Weights of a small transformer language model: 106M tokens, 3220 steps.
Each number is 50 + 15 x the weight over the matrix's rms, rounded and kept within 0 to 99. Layers, rows and columns count from 0.

# layer 2 attention key, 64x96, rms 0.148, rows 0-63, columns 48-95
61 44 38 64 38 32 32 36 41 50 63 59 90 56 74 68 67 48 25 44 73 33 20 40 62 68 46 53 45 42 39 37 27 45 87 50 61 61 54 25 68 75 29 36 38 36 61 55
79 66 48 33 29 24 41 36 50 56 52 57 60 56 63 13 53 41 44 74 77 29 20 45 48 24 29 47 31 58 52 52 52 51 85 43 55 47 49 74 62 46 40 50 70 58 56 41
52 31 53 45 59 49 33 51 67 39 49 50 41 39 45 47 53 40 63 37 54 47 55 66 42 51 56 60 59 41 62 53 59 52 53 60 53 64 50 45 39 58 58 52 58 44 66 65
41 36 46 70 34 40 50 69 45 50 38 60 47 41 41 28 51 69 57 54 53 46 57 43 45 61 45 69 60 58 49 69 66 57 76 44 39 62 44 48 51 55 64 35 33 70 44 54
66 33 39 24 56 38 40 39 35 53 57 88 47 52 54 27 48 54 53 56 52 59 80 60 63 53 54 61 55 40 52 59 34 31 53 55 50 54 39 54 35 75 65 49 45 29 65 53
35 44 34 54 46 54 64 69 59 33 18 25 26 29 31 49 57 63 72 50 33 58 46 42 42 47 54 52 53 65 40 46 54 39 69 59 31 79 52 65 42 53 57 44 31 59 34 42
53 58 40 43 66 56 53 54 37 80 49 44 55 38 13 72 26 68 52 54 45 31 58 45 61 49 47 83 51 62 66 71 50 70 82 54 74 39 57 18 67 46 44 37 54 52 42 85
50 44 32 30 40 48 64 54 86 34 36 48 42 17 48 40 64 54 55 46 50 40 44 37 45 29 52 45 45 71 46 68 37 36 27 86 51 48 36 65 21 29 57 30 58 48 46 55
53 39 42 60 65 55 28 53 41 52 76 65 62 50 77 57 63 47 53 52 59 61 52 61 54 67 53 44 72 44 71 42 35 35 30 49 53 46 56 28 52 49 38 41 39 24 75 51
46 29 66 50 30 57 39 54 25 37 51 58 39 55 41 45 63 60 40 45 36 64 53 53 53 64 51 48 67 56 56 56 48 62 45 60 50 62 50 47 49 56 51 40 34 44 62 57
32 71 54 65 41 44 36 43 26 22 49 30 73 33 50 59 43 60 32 37 63 56 43 34 74 71 40 16 33 32 64 40 35 68 43 79 62 46 66 76 68 52 37 32 59 58 75 31
17 55 17 48 40 58 60 51 63 69 25 56 33 58 60 50 47 26 56 58 29 36 45 31 46 54 45 40 73 43 42 57 51 34 60 25 38 40 75 54 44 57 74 40 38 54 42 68
58 43 77 49 32 30 49 42 29 43 48 52 64 43 72 63 48 62 55 61 56 41 39 51 45 74 60 24 63 49 57 56 39 54 46 47 27 48 76 58 63 88 35 52 60 79 93 53
56 64 52 28 76 33 26 42 51 33 52 72 53 60 83 40 57 44 35 31 59 41 47 39 44 52 48 59 44 58 35 61 54 50 60 37 56 39 53 29 38 64 62 40 45 57 38 27
60 47 63 46 65 75 54 53 31 70 58 65 38 47 42 74 56 67 43 34 42 57 73 46 59 44 23 63 58 40 36 52 42 65 53 41 61 55 42 48 60 12 61 56 57 65 48 54
43 51 23 35 26 58 49 46 51 58 41 50 42 49 25 54 58 48 67 44 57 43 56 54 45 44 35 37 51 54 49 49 35 43 52 36 47 73 49 65 37 45 46 53 59 56 33 58
58 38 29 38 47 49 50 28 72 40 47 23 75 52 58 56 68 23 65 52 69 49 45 37 67 67 50 22 38 45 57 60 44 53 57 70 50 35 59 74 58 39 47 53 54 48 78 76
50 54 73 26 41 36 52 47 47 58 54 44 55 47 42 47 29 31 48 56 35 47 59 31 75 53 56 63 67 47 29 41 45 57 36 79 34 61 61 59 64 40 35 47 68 53 57 54
45 54 69 54 35 41 55 62 37 31 91 29 67 52 73 39 28 42 66 67 49 31 32 45 58 59 69 28 55 09 45 27 53 58 44 57 43 54 52 43 59 77 33 41 24 49 57 12
55 73 43 41 80 49 46 25 56 27 74 26 30 20 55 22 37 49 60 52 41 67 75 55 40 37 63 51 58 45 43 49 60 30 69 47 41 62 38 31 47 43 73 59 34 16 27 71
63 32 54 45 37 32 24 40 12 43 56 41 77 48 41 39 87 34 29 79 52 54 32 47 87 90 55 51 78 35 36 44 45 58 55 80 41 82 30 51 67 58 14 52 46 44 82 52
50 64 48 57 46 45 12 45 46 39 55 43 45 29 63 58 31 43 40 42 39 60 90 65 25 54 38 47 35 58 78 33 45 65 37 28 42 26 74 56 56 47 64 40 41 42 48 53
57 80 63 54 64 48 53 41 68 45 44 36 63 46 51 60 62 47 63 49 47 40 55 60 52 60 58 30 44 27 59 39 55 42 47 59 49 53 58 53 50 69 48 47 49 43 74 41
46 65 61 65 33 40 55 58 66 56 55 63 45 67 63 45 51 55 62 56 48 66 81 65 41 57 69 61 51 40 44 42 58 53 39 40 71 57 80 74 41 74 45 59 51 43 45 64
75 48 64 65 34 72 44 44 62 77 68 69 22 62 29 66 55 75 55 35 40 62 50 57 77 67 53 64 74 44 32 59 46 60 26 60 50 32 45 52 51 29 49 51 56 46 73 40
38 48 58 57 56 26 48 68 44 56 51 64 52 47 61 50 41 59 72 40 62 46 85 68 39 45 46 51 59 48 44 41 45 81 46 32 41 29 59 56 31 67 55 62 49 35 56 52
34 61 25 80 46 37 36 23 38 51 69 65 47 71 55 38 59 13 18 62 68 45 36 07 83 56 69 58 63 47 45 28 30 30 58 65 64 55 58 66 51 49 47 41 58 27 50 70
97 47 76 38 74 56 48 33 37 58 31 29 52 50 56 89 45 40 57 29 50 43 33 52 49 27 60 53 68 35 65 86 69 36 27 80 70 24 63 59 64 26 45 34 22 31 44 37
27 21 53 37 51 84 37 47 14 57 76 16 20 35 00 59 90 56 77 40 30 37 75 29 85 67 21 28 99 50 67 74 26 33 00 99 22 77 00 20 27 06 36 22 66 41 79 53
61 67 84 41 75 49 45 44 55 43 60 52 41 32 67 48 77 47 31 49 33 64 34 19 43 66 43 36 50 36 49 56 48 47 05 61 59 59 53 35 46 54 44 66 34 39 60 50
65 20 89 81 30 74 48 51 43 67 46 14 50 54 53 81 79 42 73 49 69 57 79 51 40 74 56 73 64 61 46 68 49 54 84 75 40 73 29 32 48 59 38 59 43 53 70 50
36 47 59 67 54 52 52 60 34 59 54 67 46 54 45 60 33 42 35 58 62 58 75 63 38 29 52 49 54 55 57 61 54 66 52 43 49 74 57 45 38 56 47 32 35 47 47 54
82 39 76 50 79 54 37 62 24 36 51 51 65 51 56 63 39 51 33 58 63 42 08 69 35 52 53 20 42 35 50 28 36 60 56 33 28 71 40 37 77 78 37 43 49 41 58 00
52 47 48 42 51 41 36 45 51 43 52 62 51 79 59 43 52 54 64 43 61 63 69 74 60 43 55 58 44 33 52 58 53 36 70 38 43 65 52 80 45 81 47 42 40 60 61 42
44 67 43 48 32 29 43 58 45 57 70 65 55 56 60 53 26 39 22 53 61 30 34 56 04 43 54 21 39 43 29 19 66 79 80 08 52 30 71 50 76 77 63 51 62 58 40 47
49 74 46 47 71 59 42 54 48 79 61 53 55 36 36 73 66 53 60 52 50 26 44 19 29 36 47 61 54 44 64 52 65 61 75 59 80 53 23 35 36 30 42 55 40 48 26 50
36 44 59 42 68 55 24 28 70 35 51 19 64 49 65 64 68 31 59 57 71 61 62 42 64 75 51 42 52 57 58 59 45 38 60 40 33 63 52 50 48 62 49 66 75 48 55 73
41 67 61 58 14 42 45 55 26 65 53 51 42 70 50 65 65 47 34 49 55 66 60 67 63 63 31 57 81 33 44 48 37 57 35 39 48 36 37 51 59 60 47 62 53 42 57 54
30 20 23 32 35 75 69 36 35 32 34 43 41 21 21 27 61 54 87 19 45 70 65 73 82 57 45 35 46 44 53 59 79 49 67 64 10 42 05 86 26 32 62 45 71 63 42 63
34 46 45 59 47 75 32 47 66 53 54 55 42 29 61 47 67 63 85 51 55 95 56 48 62 73 62 71 52 83 45 69 54 61 73 71 37 57 38 59 49 31 45 55 51 71 48 56
42 32 50 39 56 69 45 28 29 37 35 32 45 36 33 38 55 38 56 43 64 56 26 27 94 39 41 47 68 36 43 71 42 39 33 93 42 59 15 70 18 00 40 39 52 43 61 32
64 49 62 57 61 65 53 84 77 55 77 50 67 47 25 44 67 58 31 77 49 64 45 33 53 57 32 41 48 49 45 53 62 66 63 73 55 54 44 32 74 63 70 70 61 50 34 41
44 60 45 71 66 78 77 46 48 75 50 42 13 53 21 51 43 72 60 39 54 43 43 41 71 30 17 52 40 62 63 99 36 66 42 45 53 49 52 45 21 25 53 50 43 59 27 59
59 47 75 10 21 54 43 51 73 43 46 69 67 66 44 31 58 57 33 62 58 65 55 49 41 56 52 30 70 63 41 49 36 48 31 41 49 64 44 61 60 65 57 63 64 51 60 41
48 45 43 59 38 65 51 42 46 62 42 39 21 76 49 56 65 29 47 59 15 50 54 49 42 54 55 50 65 57 64 62 15 45 48 32 35 53 60 42 46 59 55 37 38 53 74 53
48 41 30 55 68 73 75 56 65 59 25 63 37 48 15 67 50 30 28 25 40 27 62 53 79 51 54 82 48 37 41 74 50 36 51 44 53 43 49 44 49 60 56 61 65 44 44 52
49 65 50 56 34 42 69 45 72 48 51 66 60 31 42 42 53 61 52 53 64 64 83 52 62 44 22 34 41 62 63 62 42 74 62 64 60 36 52 82 44 49 61 50 69 61 42 67
48 46 81 48 29 63 33 48 65 51 57 70 49 56 74 95 55 22 40 35 52 14 24 73 48 55 75 61 68 39 53 57 57 59 26 76 54 60 74 43 61 69 76 44 50 48 74 63
71 35 59 43 37 18 35 51 29 41 46 42 64 40 51 37 53 40 30 71 37 44 16 23 39 78 70 79 49 62 32 31 47 37 75 57 45 62 74 54 93 50 43 57 58 60 64 75
71 60 30 32 24 38 41 48 71 64 66 77 52 59 57 29 68 55 41 47 35 91 58 38 46 62 44 52 46 69 26 26 45 47 42 40 37 62 48 90 62 79 70 67 57 61 55 51
57 59 51 70 41 61 35 38 63 43 67 72 44 72 63 21 58 52 40 48 51 37 41 80 69 54 61 37 73 29 55 50 52 27 29 40 60 56 67 50 34 72 69 34 40 27 69 66
35 34 61 50 36 50 50 36 56 58 41 61 53 75 42 41 70 46 58 15 26 60 58 38 63 51 41 35 51 49 31 45 63 41 64 36 42 50 30 72 44 65 43 73 33 57 31 72
46 47 41 64 34 40 62 56 37 69 48 56 30 47 49 22 46 60 52 45 35 66 60 56 22 50 34 69 50 71 39 70 45 68 43 43 39 61 55 53 39 48 59 52 55 61 32 85
34 75 48 48 42 44 47 51 57 33 37 39 58 36 61 52 35 25 33 47 31 72 53 41 58 36 60 25 31 32 56 34 65 43 43 63 81 37 54 45 71 52 56 45 39 83 53 38
61 56 74 64 32 45 28 69 51 46 63 30 54 40 40 69 67 47 43 47 48 44 33 67 50 61 56 55 48 53 55 35 23 44 66 34 45 73 52 23 51 47 42 62 43 50 73 68
45 42 40 44 60 61 58 70 57 34 59 50 34 50 63 49 47 57 72 27 42 49 59 44 36 54 54 53 23 57 56 50 63 27 43 51 48 65 63 63 46 47 77 41 34 70 39 42
61 43 61 40 27 52 73 37 24 61 46 48 49 61 27 63 76 51 53 66 45 48 69 67 56 53 48 45 54 75 58 40 35 49 39 64 45 39 32 64 43 42 41 67 59 34 54 62
46 48 68 39 28 34 62 49 39 50 47 69 56 61 40 34 39 39 40 59 62 54 76 63 44 55 38 40 36 58 39 41 63 62 67 12 58 45 59 46 67 62 42 72 72 49 35 54
64 23 68 74 59 46 34 36 50 58 62 69 67 66 60 48 55 18 18 40 65 32 42 52 51 73 41 34 51 36 50 52 43 24 49 19 66 40 59 19 43 41 54 41 38 61 47 56
45 53 43 45 42 40 37 61 58 50 24 66 48 39 55 50 48 67 62 37 49 42 73 65 36 42 16 61 45 53 47 61 53 48 54 32 42 43 68 54 35 54 44 50 64 61 45 67
36 50 44 54 39 48 16 26 44 42 48 40 59 43 47 59 78 15 35 59 54 35 43 60 61 73 49 38 61 06 30 38 43 38 25 73 60 57 37 64 41 50 41 37 73 29 82 50
54 54 42 65 60 60 75 75 59 51 33 67 51 23 38 43 27 67 41 31 48 37 63 52 43 33 39 52 51 50 39 50 45 64 46 30 64 15 64 50 41 38 54 69 51 37 32 42
56 32 36 58 37 79 91 72 57 61 19 45 22 54 23 54 52 67 59 42 34 65 77 58 49 48 41 72 40 63 47 85 41 43 69 20 43 52 59 43 36 60 58 37 45 59 39 58
70 29 37 80 49 72 61 44 63 51 44 29 64 58 66 48 61 60 65 52 39 53 44 55 49 61 43 69 56 61 77 53 72 34 38 50 55 46 55 40 38 49 54 37 47 57 47 73